From a checkpoint of a small transformer trained on Wikipedia.
Size: width 224, vocabulary 4096.
Each number is 128 + 32 x the weight over its row's rms, rounded and kept within 0 to 255. Layers, rows and columns count from 0. The size above them is the row's rms in percent of the matrix's.

# layer 5 MLP down (transposed), 896x224, rms 0.0633, rows 807-866, columns 168-223
size [104 101 104  99  96  95  99  92  99  88 106  90 104 101  95 102  99 103  99 100 106 102  90  82  81 109  94  80 109  95  99 104  95 100 106  98  98 101  89 101  98  95  85 105  94 108 107 107 100 108 101  97 100  84  99  96 116 107  96  87]
[[ 80 114 183  92 149 117 151  88  81 118 108 159 190 118  72 112 140 121 118 138 173  91 169  75 122 146 187  60  96 151 150 177 128  74 114  76 138 123 165  90 115 150 119 135 144 145  98 157 149 184 157 131 170 152 107 129]
 [142  77  85 164  95 149 173 127  76  96 106 128 159 162 114 178  94 158 112 166 114 136 142 163 132 166 160 173 116 163 147 134 113  70 138 105 102 114 173 114  87 163 131  82 106 139 134 142 113 172 155  87  95 150 108 129]
 [148  28 133 124 159 164  99 172 142  74 145 132 130 163 111  83 124 164 101 185 153 160 129 102 154 164  92 173 141 108 154 140 137 106 168  81 138 147 147 141 139 139 121  93 120  94 134 116 116 159 176  91 107 156 200 103]
 [140 177 176 119 148 120 112 180 134 134 153 105  95  89  77 196 161 129 112 124 144 120 149 188  85 137 115 140 155 131 100 169 126 140 125 107 175 152 118 161 126  71  94  46  93 108  87 149  76 132 143 126 111 157 148 119]
 [145 117  81 162  87  79 161 118 154  96  79 136 171 159  97 108 102 129 134 121 186 147 142  68 137 139 174 118  72  64 121 166 114 136 111  94 119  68 143 146 113  79 149 180 112 224 154 116 154  97 141 133 212 129 150 149]
 [135 134 118 176  59  87  85 125 140  90 143 171  91 190  89 122 151 130  94 164 101 125 186 160 167 157  47 165 153 149 141 152 124  90 124 162 112  91  74 125 111 100  74  63 127 121 193 115 118 107 111  84 131  39 133 102]
 [169 132  84  77 175 139 114 101 136 152 150 197 109 133  38 103 122  75  89 132 121 136  77 110 166 140 122 172 112  65 173 151 125  91 107 198 136 119  73 122 113 140 158  91 153 105 121  94 195 157 162 129 180  87 150  89]
 [140 142 183 132  96 135  97 123 125 142 105 111 117 129 121 103 145  93 111 116 136 116 105 163  90 144 154 151 110 129  99 165 128 109 150  93 161 120 143  87 188  56 102  54 118  63 105 150 117 134 103 150  91 177  82 118]
 [110 116  80 149 158 127  59 168 137 136 177 103 121 134 178 160 107 131  61  76 159 155  88  85 149 145 113 168  81 129 120  89 117 152 140 157  70 114 150 148 195  79 101 140  84 111 137 179 110  65 121 111 122 125 125 118]
 [140 154  80 139  80 113 120 111 147 127 116 106 189 102 163 107 164 112  89 100  93 151 147 210 134 128 157  93 158 134 132  98 151 119  95 134 153  50 136 162 138 143 142 106  88 144 156 136 201 143 116  95  45 166 122 129]
 [126 176  87 153 153 157 105 153 174 166  97 127 137  96 112 150 153 111 186 152  97 167 112  87 136  90  99 164 104  67 116 118 119 103  91 127  92 143 131 128 143  97 136  78 119 133 137 174 136 104 107 141 141 120 151 169]
 [155 171 129  48  71  74 121 123 112 158  83 132 135 140 124 110 111  90 151 133 116 139 111 140 124 148 155  90 149 124 120  88 119 149  71 151 122 170 100  94 147 122 109  98 113 102  91 128 121 137 103 167  87 187 145  91]
 [109 172 134  78  84 107 100 152 164 160 134 130  91 167 164 122  70 156 115 134 176 120 169 115 119 154  90  75 153 179 123 130 164 140 137 179  77 146 135 179 141 114 136 147 142 110 112  53 121 118 113 124 116 122 139 107]
 [107 162 182 113 114 108 125 133 132 111 133 165 154 135 113 141 193 126  76 158 168 185 103 132 140 151 192 129 118 135 124 170  81 111  91 149 142 158 111 141 111  81  97  77 167  69 141 189  70  97 112 188 101 139 102 103]
 [151 114 163 166 104  94 127 176 153  61 159 171  94 152 172  96 151  64 146 127  95 147 138  90 140  95 153  92 110 114 133 166 137 170 128  89  89 136  81 183 142 102  63 154 135 125 141 121 120 101 116 126 108 161 163 174]
 [ 91  75  98 162 135 105 143 133  97 156 152  82 175 155 167  85 164 154 115 107 167 111 170 134 104 112 136 211 127 235  96 108 135 126  80 190 122 161 155 117 142 117 146 170  94 112 128  80  99  80 132 147  96  97 147 129]
 [124 186 143 176 178 186 184 114  93 120  72 175 190  92 179  91 173  87 154 147  99  80  84 130 124 149 124 137 160 107 195 143  87 169 148  90 129 115 147 148 119 136 139 116 137 120 137  49 123 180 115  73 127 109 152 128]
 [120 132 156 118  94 116 118 142 127 143 106 105  76 146 139 104 163  30 149 116 122 132  98 155 101  89  92 148 166 130 160 153 111 103  74 240 145 148 132 106 107  83 138 160 148 159  50 116  96 104 137 142 150 182  89  39]
 [162 168 157 164 157 141 144  97 180 128  78 123 105 122 128 136 117  86 140 124 128 148  89 117 122 184 132 148  90 176 160 181  97 125 122 132  75 149 174 149 148 128 180 120  94 151 177  74  69 135 136  90 120 125 152 197]
 [183 110 121 138  43 158 105  90 161  97 103 119 142 138 143 154 139 125 122 126 141  97 164 183 133 110 134  92 129 146 184  72 123 114 103 109  73  79 114 158 146 142  87  78 134 146 163  70 144 142 195 123 100 120 180 148]
 [152 125 146 124 155  96 169 121 115 130  57 190  34 123 165  98  77 113 110 152 106 161 142  96 122  96 112  88 126  91 166 128 136  88 141  52 126 114  96 139 128 145  96 109 136  99 143 152 144 107 144 163 126 142 147  91]
 [ 73 205 125 125 159 150 172  64 157 165  97 105  78 106 161 135 147 167 202 144 174 144  87 143  91 131 118 136 112 122 159 117 123 169 112 158  92  97 115 159 151  64 156 146  68  73  75 135 142 167 150 100  97 141  85 120]
 [ 84 119  91 130  81  83  81 156 174 154 119 111 161 123 173 146 166 118 131 143 126  97 177 158 110 104 125  88 114 164 107 135  94 175  95 153 144  92  82  99 132  82  82 106 142 133 135 146 136  97 208 153  79 150 100  42]
 [134 110 106 155  98 109 131  83  83  92 120 131 186 156  98 127 148 122 131 167 117  92 146 108  84  79 161 135  87 135  76 108 166  86 128 131 145 124  84 100 106  87  71 119 116 122 144 136 158  94 178 168 117 112 101 132]
 [121 168 144 125  89 100 148 178 110 212 105 101 160 102 168 156 129  96  87 165 108 151  93 110 171 116 149 101 109 142 109 142  67 161 109 113 145  86 119 112 152 131 111  91 107 143 135 138 104 180  89 147 101 162 169 132]
 [118 103 165 128 131  93 118  80 124 110 172 138 141 166 138 173 175 147 104  56 139 157 118 134  96 115 122  99 121  95 162 178 159 176  78  98 176 120 120 113 118 101 177 172  85 130 146  90 171  86 161 194 108 127 112 104]
 [118 131  39 101 180 173 111 142 171 113 180  95 102 103 100 160 113  94 162  69  74 107 131 104 139  65 101 157 119 148  99 106 103  74  97  71 160 108 121 153 155 111 119 147 108 163 177 139 118 154  99 103 131 134 126  61]
 [ 99 113  84 141  99 207 139 157 176 112 140 170 155 102 147 144  88 158  62  92 143 147  86  80 144  78 123 101 111  91 102  95 166 120  98 115  55  90 133 123 146 106 188 124  92  72 119 140  79 121  75 135 109 119 120 134]
 [149 130 119 176 137 100 140  89 192 120 148 136 159 155 110 134 173  86  81 124  55  73 139 113 118  82 139 120 158 119 176 108 161 119 111 146 123 112 130  99 185 183 106  69 137 140 168 140 147 123 132 123 160 102 178  82]
 [149  57  67 127  72 135 110 146 144 128 109 145 121 157 143 135 150 138  82  66 133 121  65 104 142  76  90 134 137  98 122 125 124 147 181 171 112 120  84 152  89 113 107  85 123 150 116 128 135  83  96 142 128 141 151 118]
 [127 165  74 139 117 149 167 132 148  62 184 123  89 141  98  88 129 176 121 149 158  87 119  92 138 105 115 150 181 108 123  71 140 162 134 115  80  75 139 113 132 166  96 107 163 123 132  98 158 100 126 108 181 115 138 128]
 [124 146 172 136  92 158  64 159 165  89 138 118 175  80 121 100 114  81 159 126  93 124 136 119 154 100  77 120 159 168 150 165 167  90  91 165  80 134 118 126 110  85  87 152 132 100 143 185 141 100 144 152 113 110 116 158]
 [112 140  94 123  71 103 135 130 101 138 142 145 112 154 147 129 109 142 148  80  91 136 202 121 129 150 138 104  85 162 179  78 134 146 139 151 170  78 205 159 132 106 154  89 151 166 189  93 132 122 132 108 145 146 117 179]
 [157 140  78 130 121  73 139 129 164 153 169 133 126 140 117 134 156 136 152 151 140 157 142 111 147  80 146 101 159 115  95  48 110 105 103 126 105 129 120 141 149 154 142 146 177  85 149 133 172 114 125  97 101 100 119 164]
 [152 175  88  83 152  88 132 168 139 149 117 129  88 151 125 119 178  85 134 119 119 131 138  96 157 122 141 128 144 134  99 142 152  85 122 170  86 140 171 139 138  81  81 162 112 214 174  95 139 154 157 121 128 132 114 158]
 [172 152  66 152 127 143 119 131 137 136 102  94 162 123  88 144 158  85 148 201 135  94 106 143  66 132 159  81 108 148 150  85 121 158 152 130 109  61  74 135 147 128 102 173 144 108  79 102 146 109 124 122 188 148 143 145]
 [105 115  92 112 139 138 127  71 138 153 113 140 107 124 122 145 121  80  90 183 132 140 130 136 152 132 137  71 108 150 120  89 123  28 119 119 153 144 111  65 122 111 123 186 150 151 139 145 162 123  98  71 126 104 106 119]
 [135 121  72 128 105  64 131 117 111 135 136 174 118 118 166  94 126 104 148 119 130 149 178 115  81 119  73 143 115 122 162 130  59  48 119 132 131 119  87 152 136  41 114  77 102 130 141  99  81 136 130 124  96 144 118 141]
 [ 80  83 157 139 107 141 112  85 128 170 123 153  86 119 159 123 178 137 151  86 110 107 118 154 119 127 107 151 161 137 114 130  96 112 125 184 110 205 118 132 138 137  97 114 159 127 107 109 122  46  88 110  76 148 120 145]
 [114 142 180 140 121 153 102 102 115 158 106 124 141  94 151 192 172 111 142 111 114 158  86  94 104 114 114  84  97 119 195 212  85 115 147 186 115 130 119 136  97 122  88 186 161 117 119 153 101  63 132 134 109 176 166 125]
 [106  91 130 111 132 103 151 145 164 132 103 112 131 199 162 129 150 108  97 191 158 117  83 183 163 141 121 115 164 116 141  81 159 131 121  95 139 153 174 160 157  97 153 140 157 113 158  86 127 146 132 162  75 132  96 130]
 [126 162 165 121 192 122  98 110 138 158 145 136 134 160 143 136 133 139 131 117 110 100 137 149 179 113 114  83 222 156 125 123 202 159 156  93  89 159 160 150  68 175  99 136 140 159 142 153 146 128 157 182 145  91 133 141]
 [162 158 107  95 121  82 132  98 146 110 152 109 141 153  91 135 139 116  79 173 135 149 125 133 161 120 107 103  55 100 175 158  71 134  87 118  86  87  68 122 133 141 104 122 156 158 129  97 140  85 104 162 103 152 138 122]
 [ 71 114  75 140 151 104 170 105 113 109 168 128 134 143  64 105 123  96 109 144  83 189  98 122 131  93 152  88 173 180 141  95 113 159 165 139 115 187 138 120 136  84  91  73 131 130 169 105 124 124 139 129 122 103 110 209]
 [ 92  93 131  90  67 111 142 146 174 158 142 133 123  83  71 195  71 148 158 110 117 138 143  98 192 117  62 107  87 143 140 101 127 119 131 138 141 155 120  94  86 126 141  78  86 126  87 150  96 109 147  76 172 104 132 120]
 [122  98 164 155 157 127 164 117 129 101 147  72  81 119  99 147 143  85 148  71 134  94 104 113  99 146  64 111 138  89 146  95  85 146 108 121 100 157 186 163  93 117 111 155 104 116 127  55 125 128 140 168 133 145 158 113]
 [140 139 122 130  89 211 124 108 143 111 147 129 128 147 124 104 191 122 124 100 173  84 125 163 102 130 104 134  66  75 134 149 102 156 101 106 111 140 183 141 157  93 128 150 128 138 116 142 152 124 133  76 146 117 183 100]
 [128 192 155 134 111  80 163 101 110 186  96 147 134  96 153 160 144  93 134 130 123 154 190 120 151 127 136 122  97 217 122  94 163 153  83  86 122 104 126 135 120 136 139 144 127 127 110 144 156 163  98 143 112 173 129 118]
 [204  76  83 116 148 151 111 114 114 187  74 172 115  94 144 140  91 148 151  98 127 150  74 118 136 117 133 108 150 129 108 162 139 105 134 150  94 124 100 105 121 117 105  81  67 130 189  87 154 162 141 136 125 119  51 111]
 [144 116  79 116 141 119 137 137 133 126 104 137 194 102 123  99 124 152 118 157  65  83 147  88 123  95 123 158 141 157  71 160 107 128  98 100 154 169 165  91 148 193 109 200 139 132  85 158 157 106  76 145 104 135 145 159]
 [142  79  91 121 139 160 124 155 155  79 119 139  73 125 157 191 131 106 147 107 130 215  84 177 143 195  75 137  83 140 156 117 119 106 158  72 136 150 116 189  87 132 112 142 143 177 147 182  56 176  77 143 106 134 172 131]
 [158 135 117 149 155 122  96 124 141 164 107 151 116  99 110 201 119 154 131  86 120 140 175 147 128 134 107 167 142 138  96  88 119 175 148 135 113 114 143 166  88  95  92  96 100  81 119 147 133 152 167 132 143 126 132 158]
 [ 78 107  95 115 177 149  79 135 216  68 139  71 129 190  58 107 119 133  87 109 150 154 100  80 181 157 114 173 176 115 100 163  99 119 202 142  52 135 148 170 110 114  66 180 156 131 145 142 173 141 128 148 140 146 147 125]
 [129 147  85 143 146 128 137 183 119 238 119  99 134 111 155 172 133 135  97 123 101  90 150 150 122  94 144 109 118 120 132  94 121 141 106 100 146 149 121  64 144  92 196 134  75 136 149 132 117 187 191  93 149 169 144 193]
 [133 116  99 139 148 132 149  86  43 100 129  83 131  79 105  83  79 150 107 109 119 119 120 137  81  83 127 142 136  75 185 206 106  96 120 160 106 133  98 101 119  94 186  96 101 170 127  98 149 175 110 132 142 106 167 133]
 [112  82 162 167 121  93 195  71 131 127 111 136 100 141  93 129 159 130 117 135 117  73  92 109 137 120 155 121 135 135 131 151 124 173  74 111 170 178 132 172 150 128  78 100 110  95 115 146 144  96 152 179 164 106 120 117]
 [125 138 104 102  88 190  63 147 166 208 133 104 106  96 114 143 140 104  89  98  74 109 102  62 120 151 161 111 176 130  99 121 169  98 120 129 144  86 105 129 118 156 109 124 149 118 120 157 190 156 128 143 139 139 104  66]
 [108 149 171 105 124 152 161 134  89 131  90 159 134 132 130 149 165 171 129 132 148 128 158  41 121 116 188 132 104  87 172 112 164 132 156 113 149  63 103 126 111 139  99 132 193 178 140 190 157 155 137 115 110 180  90 127]
 [ 95 161 166 100 171 134  81 117 114  73  74 107 151 106 116 114 134 139 156 141 174  95 110 104 103 156 161 178 179 178 115 168 127 104 165 135  75 185 150 112 117 193 124 154 137  78 104 127 124 169 160 152  97 147 139  68]
 [136 105 135 154 156 120 131 143 134 147  78 140 134 113 160 141 115 138 103 160 177 149  95 133 145 118 124 129  93 153 119 202 100  95 142 120 159 162  87 105 105 106 134 148 105 135 109 134 100 171 143 156 127 166 155 153]]
# layer 5 MLP up, 896x224, rms 0.0632, rows 808-867, columns 168-223
size [104 103 100  95  98 100  92 101  89 101  93  98 100  93 101  95 102 100 101  99  99  80  89  86 107 102  97 108  90  97 100 101  99 106 102 105 103  91  96  81  95  87 102  98 106 102 100 104 101  96  97 101  84 106 101 104 107 100  82  90]
[[149 107  75 118 136  69  88 119 148 108 136 130 102 203 100 161 104 168 169 126  65 105 167 197 161 189 118 178 105 120 125 139 143  86 137 108 158  69 154 115 104 102 123 116 106 171 106  92 135 161 112 160 114 116 102 201]
 [ 93 125 168 132  84 157 146 137 201 118 143 100 122 115  83 179 133 117 151 129  90 141 137 103 134 137 136 181 141 195 141 142 133 114  64 121 102 139  93 169 114 128 178 191 110 160 101 137 140 133 152 120 149 142  89 107]
 [139  97 113 145 169 133 135 112 119 124 154  87 112 104 195 133 187 119 149 122 129 102 135 133 116  94 160 106 164 172 175 128 166  65  93 138  97  91 131 129 151 187 132 129 121 150 143 105 148  90 136 102 122 132 192 158]
 [118 191 129  99 102 145 106 122  57 119 142 149  83 177 157  82 136 114 217  99 134 142 127 107 108 150 123 126 165  79 135 126 166 135 116 143 134  88 180 138  56 130 149  93 174 190 131  60 150 108 144 112 130 148 109 130]
 [ 35 135 213 104 190  86 172  98  91 125 144  97 165 110 120 125  77 155 141 123 101 161 158 133 148  77 109 174 117  77  52 108 143 153 133 118 130 122 145 153 159 161 162 172  94 139  98  90  81  98 198 113 144 142 150 178]
 [141 145  91 178 134 159 138 125 104  69 168 106 122  67 133 112 109 184 132 178 119 128 174 148 104 148 114  99 119  92 110 147  35 161 155 106 174  72 123 166 124 144 111  95 122 110 105  91 149 145 172 118 161 125 175 171]
 [146 102 118  94 156 175 154  92 141  71 180 168 149 174 143 105 148 174 174  99  93 125 132 149 174 131 212 167 124 118 135 113 121  86 169 104  86  96  95 111 149 117 106 143 137 164 112  97 114 104 141 105 183 115 176 126]
 [117 139 160  95 119 166 148 116 131 121  55 118 118 114 129 112 142 128 119 138  80 119 148 138 117  76 191  96 152 122  55  93  81 116 135 160 130 165 101 153 115 166 150 102 124 184 190 141  83  69 174 139 101 107 150 168]
 [137  99 135 123 135  31 145  58 143  72 163 145  78 120 109 154 126 125 136 174 126 114 185  89 115 143 163 130 154 116 121 143 121 115 147 107 128 124 143  74 142 127 145  97  86 150  80 180 138 123 129 163 142  94 117 170]
 [132 104 124 171 148 126 103 161 145 106 156  80 103 170 118 124 136 101 122 183  65  96 129 137 138  91  66 133 120 137  63 110  87  81 144 162 143 139  99  98  81 136 140 100 168  68 112 137 173 124  86 118 141 105 131 185]
 [ 75 155 114 162 128 178 144 120 140 183 169 153 112 103 145 147 110 103 113  81 162 177 100 101 134 112 118 178  95  73 141 121 117  73  91 128  92 103  66 147 113 103 154 142 150 100 101  92  94 122  98 121 122 130 108 163]
 [ 98 117 123 105 169 134 124 145 124 133 131  93 135 176  90 138 115 170 140 191 154 147  88  86 165 154  77 115 154 157 150  99 168 118 132 128  76 111 118 184  65 101  50 124 109  83  89 159 178 110  82  87 117  52 143 151]
 [110 165  63 147 111  79 159  99 124 126  35 175  90 104 121 159 164 147 115 195 174 129 124 138 167 121 149  92 133 130  68  95 119 137 117  95 133 161  60  92 149  16  80 143 103 121 114 109 116 160 151 156 127 118 135 155]
 [149 122 145 104 157 125 164  70 114 152 153 128 133  42 108 110 154 135 142 162 140  63 108 110 113 131 156 142 146 151 158  59  80 147 119 172  89 117  84 136 113 201 152 101 120 144 141 125  73 105 168  76  96  85 142 117]
 [180 146 122 166 121 111 158 180 160 115 100 139 145 105 126 144 112 138 120 150 176 133 131 202  52 116 120  68 116 146 186 179  39 120 123  75 168 124 116 102 120 120 113  41 134 146 113  98 150 150 157 176 140 115 187  97]
 [182 108   0 115 137 196 145 125 100 130 173 108 110 132 120 114 121 146 111  96 133 160  99  86 116 144 107 167 103 112 156 108 143  99 118 179 105  92 144  78 120  86 162  97 123 158 118 140 128 149 134 124 175  67  74 139]
 [185 133 102 149 136 146 124 142 131 142 126 108  85  79  87 126 129 147 138 165 137 137 141 128 160  88 155 151 165 151  88 131 116  91 155 152 131 134 149 130 108  64 105 158  99  99 171  84 113 134 124  77 117 116 118 166]
 [ 76 141 123 181  50 174 141  74 106 108 155 117 125  90 130 121 163 145  91  92 135 171  83 146 119 155 138 192  74 136 216 102 108 159  70  80 125 138 108 144 197  48 166 186 128 179  88 146 116 160 171 133 158 123 125 141]
 [129 168 179 131 157 109 161 100 112 121  71 133 114 142 200 135  82  72 102 117 139 123 134 120 189 112  99 148 115  93 174 163  89 151 101  94 131 170 178 164 126 155 112 133 170 105 114  74 171  97 126 130 150 137 142 137]
 [ 86 136 130 164 132 116 180 170  90 158  98 120 182 117  72 109 166 109 144 174 117 155 156 113 119 147  96  94 178 170 110 180  93 148  85 155 147 126 132 132 147 186 129  97 151 132 107 165 106 149 127 120  89 155 155  80]
 [161  28  72 100 168  98 170 168  78 149 145 112 151 143 134  91 109  92 170 125 111 128 110 181 133 142 134 103 143 110 167 116 125 110 138 130 183 112 142 135 137 125 150 134 136 139 105 176 123 114 124 166 105 112 149 152]
 [ 97 101 183 143 190  87 131 100 160 120 151 146 115  94 146  85 128 127 171  48 137 114 114 116 133 100 101  99 137 125 168  69 110 136  91  85 138 130 131 154  91 224 136 176 109  66  77  95 153 170 199 128 142  94 142 118]
 [126 150 141  96 165 119 157 177 171 184 165 123 149 114 117 108 147 107 123 113  97 134  93 142 154 137 110 142 162 101 128 154  33 169 121 129 109  63 166  84 143 186 148 142 137 103 170 158 120 142 104 107 126 107 134 116]
 [160 164  83 155 135 157 139 137 107 178 130 143 126 113  99 110 152 124 150  40  77 101  89  99 119 159 126  97  65  84 123 134  82 104 162  69  78 109  97 165 123 142 135 163 160 131  99 127 158  46 126 159 127 118  85 150]
 [ 76 106  97 135 152 119 139 128 143 161 199 103 116  86 166 145  95 179 123 134 128 149 115 134 166 147 133  89 103 116 132  89 151 138  73 110 125 137 126 128  77 104 165 168 168 120 138 134 164 153 208 133 127 106 111 152]
 [131 119 169 162 140 183 133 122 137 156 116  86 118 159 131 101 104 125 124 138 147 157 154 127 187  75 156 113 134 134 148  70  97  99 103 104 123 112 244 108 136 135 152 184 135  96 150  99 148  88 164 109 103 131  80 204]
 [154 138 100 136  95 120 135  93 118 153  91 103 112 116 132 111 164 128 200 120 149  86  83 145 138 205 122 156 160  24 136 157  60  96 118  93  85 165  88 114 112 189  64  87 149 161 109 104 120 106 147 151 169  96 104 154]
 [133 139 127 178 199 147 131 121 181 107 120  88 150  88  90 144 134  98 130 102 120 114 143 102 129 101  91  91 169 152 160  90  80 193 116 110 108 153  64 175 164 121 167  96 132 155 169 105 196 161 149 139 180  41  83  92]
 [118  96 106 105 130 135 122 153 120 112  91 124 144 132 178 147 188  96 144 154 121 167 147  86 146 180 149 174 165 155 136  93 110 180 102 125  98 150 131  47 158  98 133 181  89 133 138 149 133 107 159 190 133  86 107 119]
 [ 80 194 125  83 115 156 128 147  93 135 161 136 178 105 116  74 153 148 159 190 146 133 129 153 168 152 141 144 173 158 126 147  70 112 110 124  77  87 136  98 127 102 134 117  64 144 146 119  99 154 100 125  81  78 146  86]
 [173  67 183 165 141 114 134 108 149 103 101 145  45  97 177 145 145 167 124 123 142 132 114 161 160 151 152 128 141 165 124  11 133 193 119  74 105 112  65 109 136  61 125  91 146 204  85 130 102 168  89 171 117 133 117 135]
 [132 219  76 103 135 103  68 124 102 166 131  84 123 121 141 113 100 140  96 117  90 118  94 129 173 155 124 183 137 150 106  75 115 115 132  84 133 113 107 113 200  94 123 109 126 129 133 178 117 124 130  84 233 156 148  95]
 [ 46 138 123 199 140  99 144  99 162 166  96 145 124  63 134 132  93 126 114 135  71 144  87 178 106  88  98 107 167 142 144 105  95 122 135 103 189 102 113 123  79  99  99 135 103  86 122 189 160 153 105 125 168 100 106 105]
 [126 145 114 117 140 122 159  71 102  94 101  68 169 144 154 122  77 146 127 168 149 152 124  88  91 103 135 160 120 102 122 123  95 121  73 181 156  79 165 142 168 188  97 133 149 140 106  84 103  98 170 137 161  84 143 131]
 [139  90 110 111 193 126 115 173 128  53 166 144 131 107 155 103 158 126 167 141 115 176 122 102 180 179 100  83 143 116 153 108 162 203 111  79 113 107 119 126 118 106 151  86 115  76 140 102 112 124 128 145 111 144  74 121]
 [ 78 161 137 171 103 107 132 115 191 102 116 175 170  97  73 121 138 149 102 141 147 110 167 122 103  89  71 118 162 163 111  92 184 141 175 146 137 109 130 129  79 149 170 124 125  75 129 100 119 124 175  43 137  97  89 134]
 [108 184 144 129 184  95 147 131 141 106 108 132 171  91 156 173  89  91 175 168  58 112  32 200 144 189 143  80 159 165 152 139 123 171 155 140 111 132 180 103 144 136 136 171 164 128 141 172  87 144 151 157 128  80 154  89]
 [ 65 126 201 138 105  99 155 127 126  85 173  95 166 135 132 109  75 132  90 148 106 151 173  76 101  97  98  95  93 152 159 145 159 129 149 142 153 114 119 137 125 162 185 162  32 145 158 114 121 155 127 177 128 118 141  91]
 [100 128  97 178 136 135  94 102 156 142 182  80 131  57 139 157 203 136 142 177 139 100 102 169 147 169  85  96 139 116 153 187 132 142 163 159 110  98 115 128 133 126 185 109 189 184 145  97 132 162 168 155 128 143 159 144]
 [144 137 134 169 135 166  69 103 125 143 119 159 152 112 135 142 162 160 165 103 120 138 200  84 151 170 104 122 186 168 136 167 108 142  61 163 100  66 106  56 109 120  99  78 146 181 116 167 155 143 132 148 147 102 107 139]
 [138 123 110 144 112 102 184 166 178  89 128 142 151 105  73 108 133 151 100 111 138  91 137 190 109 140 107 124  91  82 118 159  84 103 153 109 147 124 145 101 163 186 148  84  85 147 103 157 104 120  75 101 157  68 137 156]
 [130 135  94 169 103 160 115 147  98 158 166 128 115 101 122 140  84 118 175  70  84 125 126 105 124 150 154 115 121 105  64 164 165 180 128 144 155  85 243 112 182 130 144 142 125 115 119 114 119 157 206 103  89  71 160 100]
 [101  86 130 137 189 149 125  84 110 146 123 155 171  81 131 134 127 125 174 143 155 119 114  57 117 109  84 162 139 170  91 101 106 103 151 149 141  78 123  92  89 155  91 123 108 112 149 122 163 186 102 170 106 107 161 108]
 [142 112  93 169 148 160 112 126  50 122 152 144 168 150 131 111 153  85 142 173 187 133 118  95 101 134 125 111 127  86 175 118 151  74 130 118 130 143 113  93  97  86 104 119 122 129  95 109 122 132 110 172 105 115  37 130]
 [160 169 138  85  80 128 175 150 116 149 105 108 140 100 127 187 140 112 156 108 125 116 168 213 154 139 169 171 139 150 122 147 169 135 125 103 192 187 100 141 150 159 104  97 134  97 159 135 123 134 128 156  83 167 143 125]
 [134 150  57 164 164  74 153 185 126 142 129  78 111 120 193 158  81 137 165 176 145 107 143 101  52 117 146 164 156 133 101 164 105 130 116 116 163  60 161  81 153 154 136 133 103 146 119 134 150 104 142 116 115  80  89 173]
 [ 94 133 127 124 124  72 169  94 123 174 153  72 153 161 146 189 147 122 158 130 163  56 180 130 129 134 139 194  98  82 117 160 133 111 133  60 157 155 161 123 105 131 138 169  82 131  74  77 119 103 105 105 169 106 124 148]
 [137 106 164 203 185 172 143 137 124 106  85 142 148 147 102 145  74 113 131  80 125 161 144 128 100 123 154 145 115 142  83  57 124  87 101 197 157 150 102  83 191 147 131 104  97 134 179 139 142 112 154  97 132 101  87 136]
 [128  92 204 138 109 146  36 108  75 130 139 112 129 136 112 156 168  53  83 130 170 123 144 164 197  97 133 169 143 136 141  90 104 100  48 101  90 152  81 121 115  67 115 188 115  98 129 105 196  97 132  98 139  89 117 117]
 [104 156 166 110 153  96 159 132  52 103 124  90 131  90 110 131 150 144 140 165 110 104 180 198 103 109 163  78 188 122 148  92  78 159 140 102 152 171 128 152 133 118 129  74 131  98 114 163 163 111 126 129 125 131 112 124]
 [154 139 137 121 113 121 163  90 119  74 119  91 134  88 156  45 145  92 182 175 133 135 119 152  86 121 148  99 150 119 157 142 167 181  98 155  87 162 101 126 157 136 154 183 167  81 116  94 115 154 125 106  64 154 127 155]
 [123  90 106  91 132 131 110  79  97 124 108 142 165 131 118 181 136 154 130 166  81  79 124 147 129  90 138 124 123 105 157  86 111 114 123 132 144 103  96 153 137 135 170 133 116 143 132 156 131 138 172 176 167 159 107 138]
 [157 155 135 121 150 132 131  70 148  80 178 147 130 164 114 125 135 166 115 117 139 108  97 127 128 141 175 179 109 122 124 187 155  92 126  72 146 122 148 161  77 128 117 121 149 153 128 161 176  67 130 180 105 102 126  66]
 [125  76 193 119  49 160  64  89 151  89 122 103 139 146 151 112 177  55  83 150 110  89 129 109 158 134 200 147 129 135 146  77 145 147  94 106 193 129 109  85  91 130 117 153 108 159 133 150  91 163 104 153 139 120 126 103]
 [100 130  77  94 107  82 140 161 125 166 129 128  92 161  81 102  79 126 140  80  78 118 114 167 174 154 135 109 149 114 100  96  95 139 150 106 143 114 123 161 146 175 112 124 113 112  97  95 144 204 130 139 157 107 140 109]
 [184 145 111 108  94 131  84 171 158 188 128 186 125 106 107 136 176  70 161 136 175 129  98 144 113 184 121 165 193  68 160 214 178 143 117 126 201  58 101 134 112 162 111 128 149 154 122 123 108 189 126 136  80 138 113 116]
 [156 163 114 147  87 171 128  90  93 130 155  83 172  67 163 116 111 148 175 162 170  85 110 129 165 138 159 182 129 176 126 141 141 141  31 111 129 133 108 124 159 142 149 183  98 154 138 158 129 100 118 109 123 124 183 158]
 [144 114 136  95 154 137  91 142 125 145 147 111  99  97 167 130 141 163 130 141 113 136 137 117 158 162 163 152 164 163 163 124 101 140 150 117 162  88 128 127  69 139 138  87  96 171 149 165 148 164 123 155 115 143 105 114]
 [153 166 173  93 129 117 135 120 145  72 102  94  97 155 103 140 188 123 137 121  88 152 168 137 101 110 144 122 189  86 135 118 121 137  58 167 105 165  79 170 152 152 157  81 105 118  97  68 127 134 110 160 110  88  62  62]
 [ 98 146 158 124 103 120 113 183 100 196 145 162 141  86 214 106 101 143  81 132 134 118 170 131 175  68 114  88 133 186 111 133 121 127 148  63 104 110 106 124 148  59 107 117 161 182 149  96 146 108 131 200  81  91 154 103]]